Weights of a small GPT-style language model, trained from scratch on English Wikipedia.
Size: width 704, MLP 2816 GELU, 76.4M parameters.
Architecture: rotary positions, no biases in attention or MLP, tied embeddings, attention and MLP in parallel.
Training: a variant of Muon for these matrices, 8284 steps.
Each number is 128 + 24 x the weight over its row's rms, rounded and kept within 0 to 255. Layers, rows and columns count from 0. Numbers have three digits each. The size before them is the row's rms in percent of the matrix's.

# up: layer 4 MLP up, 2816x704, rms 0.0425, rows 468-502, columns 528-615
# down: layer 4 MLP down (transposed), 2816x704, rms 0.0439, rows 468-502, columns 528-615
up468 101:122124136145105159123160140139146152121164128112065159117107155108107129080060100094144123116102152151116108102156105167156130156106116122083142120135114138106199155145111090121109169137156129138134151155107135161109117112109105102157081124177143123139144135127161
down468 104:150119158143118113159130122095095112136109112168156118154108106134115158136109149115138167122128133139131106148130139101134140107139120133105114120137113123109137113134140123154134136131156178157110126124137156089146150153145119177120141158089095138090147070160120
up469 101:136135109129104108086135092118129121115116094132148121126133170118128136159140139114154146145104119132131121104148168119109175150141133089139116091117125111169111176114142116119113135100153115137162088103133153145108118087125134129146093133105116106153111130132066
down469 101:133135137126086207096138132156142122128164101118173145097137143120135107160091140125104082144158145140137140124109158100078134090115115105137154104089143153046148152118156142134112147144141158130176145207110128107151138117085145110132150123164130151121108126129122
up470 094:132129144091131153136154175155107161133158156108183128130171147168116162133153120109135119130150111123177137120144100139132126142102124148116103120104105080080087079126066163138126127174133099144127103164110135104118126127177127106122132116117099097088149167121175
down470 097:119076098139150126102086124102135109097120156138152148163136111106121181143124137141160148115098162104136172123105111142166121136083124070160164135107087128106129114128136119086151115152105130142134145140132138164121096137113154100129188161121180120114118141124118
up471 096:148137126095143145128085156093117117140102154159173118111134140134139125156116131087143138143152133101132156124141139152135115122131109113115123094147157083109151115120097151168119145098197188130123162148102133108109105140114140137142140101125151106127138114118141
down471 095:116147166133114125132125108149127115176110122126080141120149128157103094125128133135101104141122117140136087141106122116140134134091081116115174133139112130107118155119097153104118162123084142150167099133116126142172133113125128112154098092130163154136104155106130
up472 097:122099111126180145139106142150106133206103096134110125146147109114132165130136124080122171142110126161118114156136117143122138145162107132134131101129118119088086116107123147128133130112161113134150085092126103191152103126118179134128113139152130093097124153106109
down472 099:090118107127141118144144101116121103101142109114138136113150158132150151108110148110117071127158174148140125151162097143128068109079134173150117123145164110137085114115109121139140139119147105147134172161100142151113149152095155117131127088110113118135098149141143
up473 102:133114160079139163095164187109117119148109081136136117126150131138129077162104152092113111134152131137157107141111124101144122121133092130127134141133134121138128125143116112185128147142170131127164139126098177079082093072140132136146110141138121118118129081188138
down473 095:144141113143104133111130099085151126129147133135130116129115130141094101137156138131100158140096156108147082111134084132109112153093150189093172156107137131121137154128175120120117078127151127167180128133107118166148075156169090116133126143129143101101145163068128
up474 098:106130154110122157139168093133139109122157067078090120102123170142107154141124176117119115128124152138094119129147149115111115147124140166156140099120153152136112087143128152153136115130120101142114125142143114126142107116089103101103121132093066123121137143169130
down474 099:113136132145114146116143129101130117149090106095111129150113124114105120151140093118150122166126114152125113138106144119135140150097147119121120112102091097162098142141162086082129063116132111137101159148141129099145150096122175124147149134153121137105111149171143
up475 094:091140114105115130122159136121099172140132136146202111122140124107133141132118130128138150117148145133109097160123080141099160124157114118093149141120106136157116128158152119130120073173126128092142108123164145118119128112120128149151148088166116128129122129147167
down475 094:139174095144112095101137126130136132117132140129109139128143112130117118163132126134097113125090100148147107129116135117103110117136118161132140124120111140128116144129133117163110145123165106096117176124137154151110116153097126059161080147118141106126107145127102
up476 101:136127112142126106114135121083124129141119111120131083160118150148148136123145127145144148148113145150127123115117150163157119122134106119117104112113130105109137164129144121132145127158110109145140173144116144121126088099121117176127176127175105171121141116100150
down476 103:128154112144102143163150159123106136154136147096114115152112132117151090151107146170167083118102137088154085114130149105138153123157129129140123175114146093119162154123137158139167115100136130129096125109137105114104107106118097118138125104138167138143160096106081
up477 095:137100109136137085119163135141139121137106131116098142139113133066157133074131158140099109122087103122114137102142073159142128135138136080154115094106151131112113098128148131118127109138166095086155123115142125116138116102132122117115132158102135111081101123102141
down477 092:139129142129130169160152139119158164101125158131117182121135126115130140110127107120102131069159163110155141150116137129076164157151113140119154149113132087136144142136117135093124118096162159112132147114131092104110108144165160122101067161114169102115153121122113
up478 098:118104099108063128142120130173156160154137118118113110155161172144148151152125129116123091144110127124140119158123134133141134132112160140127099125127158144150093157129121137118108150127118106130181117067151151147125123149131165120146124146143139129129127139145178
down478 094:155115162138155121121142116116135097111149139127127155087124139151116065133157126122177181143130125101136137140144117119120108123116078096100141131114126111091141131101184081133125097141136094133143101178109151097115097112107092140128130137156174127158146163161093
up479 100:125118168104128127117147120158133108140144117111135070118074129107129166149148100086165137160184125103140130111095126126154146122145108142138100138129147131119097134142101146184091143155134142148131130148144130138121081133102134165095143172132094138109117079133121
down479 099:109165127144115178138115076127148145129096130100085095125175105148146135136127138158116139129180128101096118115116153170146117094124134128129122110132119108126096164116094169131130122114109126143156155119185110106153114173164119163111136145133152158095119127119123
up480 099:161083121143149152087091099118124103155129133171097130103103125165158156123073130135120104088135120155090127109088120144083123124169122105091171114124122165146131130157091165150128140083085128161144151140141105106151128133135138111130108111119099170131112119131129
down480 103:109111139129117110138135124110147114150119075091150062120139158113104137216117109145131153163164112167122160109149167145137084142128144147195120118084117101093099140118150124143123133156114144116134100107105082121087140076106108198123112137115139107136151187092163
up481 099:112108115130154122141162159090151110162145136112145121159138104112087152141139110171121173066108122110108103094130070120176113157142127107139089171137134134146092161117117140124174159125125132174111168109089150121155154143148056124127149110095113098116120112131132
down481 100:155134071148121113136090082188125126080097105166117151145103136152113113108121139125177085076118185112119104138167149103138133112104147109099154096097107123135156157082148122091116090163116115176161113113128145100109122142143148094092173127155145109096093139115133
up482 104:121092124064153139120133140124148134153124131136135086094110098131084129136100139115074162145104154103139141143137131119152092088131158147109139156129131141137109132108170123152145133115081110125105131146119120150115148134100122105136114142111146150101133112117163
down482 098:126173144164117129106135140127139113116118068145139112130136123124157099112165152095142117120146105134078122137131105099133172172141093160125086117109108078129160126154116134097125139132139139184152118156093159140103137105139133096157140107115133114113157138099136
up483 094:122114126116124112118184116158106134111130184119124112115164128152154114089116105125152162140120152134142123130129164175135086110108105162126096126150160129124145130155134106106118083157117123096157134126162096153118149153155150088155157143167168134124130106150104
down483 098:120134147159140102110100106105145133165097079107133147149127129157141139133152164165139132136136136173145138142168099134124127120122134091155125114127132094140084081109123168104122174111103082131130124109119137151105163113107120124122134125130120134125124159142136
up484 096:092162151164157125133136042121131091164132172119108104093115115092155136134192144117102151109142151155196126167153157119116153111132136128144107113099124138132143107132099114086105100146089112108124121134125093111126158115116127145105136137142111150121133143123097
down484 093:141098132144099163175111160122158151146145106087134123157120123137080116123088164132147100117085149092106082107118139135109105093109114142136132139152126152137126174117174150161126141121132179146077134111102143141123087113117143141177124173090149122104114146146158
up485 099:081161112152123184124147133114128140160165123124164141110124101150147091107156117104143131087123132136155101140108157111104111151085132116114143160099105165159094139176110128108143137169116131217109131060106121120152151093131138122097115165146108143124131171132114
down485 098:114123091125138122126145142102167083098085160172113103120132143154163126143133149122116164133137107160131131116148106129120090152134198178172091138133103123094189134114082163094145107119155120056120122112102113152171160137105097145109128139132127095123114122121140
up486 099:135128166177125109128124129149119118148162130136137153140120155148133132120163119125118108131146123152142171124116127131137107115108134071087166129142141110113103126129143131115113143108128138119119070087101101121098112169055103131108141119118154134161167113145109
down486 096:127140128117102150117132088104138130116068129150125108140144019153088103112133148114115133098090119116100120126136139144153111155077101173163102122102099108132075098094125161149061135113115139137120165117110110128105136140181165127135104102123055114110094136110118
up487 100:178101110139111104118093166113119139111153129122109144134113125102162121152131106096116141113132140120100128130112131109125088127105149087140118136142138149116114110118139093123122124133169106112112124128112147152088141147131127157164095129095121076134099140124114
down487 107:134128128131156171148096107143071128132123175145133078100092102177151149121124147170129125090098105103140145097124127127117128116136108154119149134121143121127148132118166110109142110096119126138171119135158112079129151139151138122108155149138146144110155074137113
up488 094:128127103117156119123146147128106158156088137140166149115095125081151104114095136122126159128112141149124121092161097170134136177141114183106114088137094149151130110144108110149113121131150126110109156117101104112102192126119108177106126131143157163135108115133125
down488 097:120096133129114141185144155149102125132113161170155140112123098155136108148180138116164107145147168066123095159085123130113140119083097122142120157122135139157150128137122126159143122157156131116130088113160138085119135156099162129189136105086159119116136150108094
up489 095:086085129171119117110138145117186106110138149105132140105112074151108160156115099137119185072129146128141132141110142189162185119111096115098182175112178113133121101089133112124114129119142126111129115106128136156165147122114092098120142134097109136098133128151109
down489 096:154120180132133151115153082124131172107108118131119124137135119133117115147183120125110078145100153143152149109125108130081095089164150120117118117126146137122139174181135159124106124132101097113152125134144122082142176103131127098140142143148104139130124138113120
up490 096:133087155114131131134082162121100118135142098122102158155099159130133142158131158077121141111095092127104094160086129133129160131118170120131151127149174144130087127102118150105113156140135159115142080139152090117145101130112101105162145118136142144135169125124113
down490 093:144171159139106121148129157117114106171153107114105139132113097123167145141104141163145125124123162060168141140152130105108129110113152105098161145087133155142164112156120132130149096106104084121088141100109134131139123146085083083109104116149145082153091121129098
up491 108:121146130143100112130108139121094164102104127167134132150120135141097144113123117126104155165142150089125100163103124150134142137166106165127146101120109131141130137138124163161130122140186084139071137139143103124120140127153109138107121100142151118102136108150106
down491 105:105138159195122135107092156110107121136141126131133174157157140173193132124139164141140144104150083151130142093139118091116144138078106129128140214131135079141122159105179117082160126099133118123123201119123096145107092116126125157132123123101138152107103106105160
up492 101:126167152155130145157119118146100139097149164123139097105124123146146121141166146142133115124091135151134093131131124093114149158144113115087115166165108115103166076132087157110171117136152127100158143136092072126111111144169125105127124148107136126158137191114089
down492 099:106113073150119160113164108099150127168129124109117140142070131140165104127131088075167119114160162116182125155155108122130110136131140138174123156095114164130120097161157109083156110152121085114158103081110107144103144115136112106102144146142136120150146113127141
up493 104:154134147147094157120096158124122134127107113148109116111105136130081162136129101146113184116110111151100135160126160108116133098140151119163118079099145126163137130136109133109113121163113219155140119170126124143125062111133133180139095137130147140068108142085101
down493 106:099129122088176127139134116145086093114146150131144163147117090133163129128182138151137136152143126147097133106129109170108119145104125141134155144137129121158132108141144134133127094124130120180113126146126133130173143119165163130112130167128125115125119146122159
up494 101:123133141139131158133142141144117130147129106148090164122119102120112142134202147164128127138121134113118137114146133135093165093111104125109127111121120109107085163082097139135137103128115112140129163160138113152107118106115116111097144171119147143140115137129119
down494 102:187128181147137110183147127152149139110100142126133147168130127162145158159117119127124122160094115160137146163112149116138117144117174117132100122112152155093130052144158154098132095140133090128094136121125137118121131147141090090172074143103163103154132132125130
up495 097:135119120124147137120161132151118114112136121154135104135145125133115127125153101111142138120146113139104132145155158133122150144117131125135164114150130125153124136145113162134162131125129129154142104078104096110125122125100140092153148159103120161121141123098151
down495 097:148043127080103119146216131131097127144116141109135133115153164128194129159151136122164151092132143132136152095117092112102137101174123088120161129149100126140131119079141142142121114108153130144151126118098147199125129150143119103177119169115107085137142125132117
up496 101:074145168154160130132153125103124143067169143148079170110093111123116104144104106146086083089104099144123153128126099078119119111138170117089105156149150131161143107143127137103141140128119123126104088101169101110134130140129137151187138105093099169124134132106112
down496 102:106120088125106157131150141153145128132092135117115117147134112136139131105130185152083161125102129158086113135090164131078148124129127137175092125110116157188137124118160091117155144144118140127139130078139142133143157100118161140104104149140122170117090121202108
up497 097:102116082130123122128115100102123115116102122081139094079154145183124139143142134089128118141131141115135086118159120107089109132161112119119099128131135165112151132114098092064138146135129110165116120139122144160118134169149131130134110138134125139066111169143133
down497 096:146156134109123114133125165110118120136124093159158147145171115121121156160134152128139164123144112093177159083104144117154108133143139145080099111111122109130127130118091141140127117152114089117151124103127167104128138136134133105103166121112147137166121097113130
up498 100:102143113138156132124173123101112127156117120113153131128115121137138120105147112115139142119150144105111146157200088098142166155147126174125096112173133113117147164169114132096136125156160155094130125162127119110113170130161118136172111133177133115111169132151124
down498 100:185145123111123116150142165142123086092166111119138126119118111114117125094101103122128116138118102128118129137130148139146124169106158081154105166074175193164132113107113139130132140119109141133089071145136108130091125132111120109074115115149108111164096111156080
up499 109:153125171131142161138118090135128151146120142113143160112121135112135160145192164110153093134126121122117162165138102146092105128119117120152092122095131146119083166108116123169102148134084141140143153108133124181138135112163166139123126150139116113146124126107195
down499 106:153137151111138144167148147148141120128141154136143166106138139099115141115109105142088093131141092136164142103153161171140112118153088136142126160136126111140152160127141120110114121104125160149134137124143115116133128089106115156139193113113140135115129106095125
up500 090:172089128087114114149113081163150114117130126165123137107090114134109109102136153115116149138103122060122109193112111140114141086128145110133130134129141148067114131122120133136146106100098140164125145132110121141120115113106118144107147166107155088086120147121137
down500 097:103159121145120100142152124119147132116169124164131155147116166122171101113118093153161133167103150133115148157153135133148118140148123108122097154098159136044126120130140114123124143115109109154118145076188161154113137103106151122135071117138160121105113118132140
up501 107:114090115085150136133101106092105104087139113191112112093099136133118142184116130141133143132122159099115141114138158090110156115116158141194175149119148147145118063131111151180120135108152127140137099127134139094128145145137145136116138096140077139126153136203120
down501 100:142133113111122115139133149116170130142102184130116145143107116124130121135125101081133155111101102140113125073135125163170115161098145067148100127119137117133121126146114112113122133160149167148150131124098136097148150135131100134149118152180157109141106154129117
up502 097:200160130127140085125143141122048142116105192124081069165090120113164135112126130086158176164154119140124119118127147111123147128149160146122136106105127133084100150103120093140148124131170163092141154131147105132156128209138120170135136130138128103125114166148151
down502 094:089101112133146163135134125138132148119154127169142136112153133133129148178129132124154070088119115091063101089143149085093096128121143092108104139127145146173181154136143113126108161117097116114117095105163134137140148120149133131114126129095158137187132128097102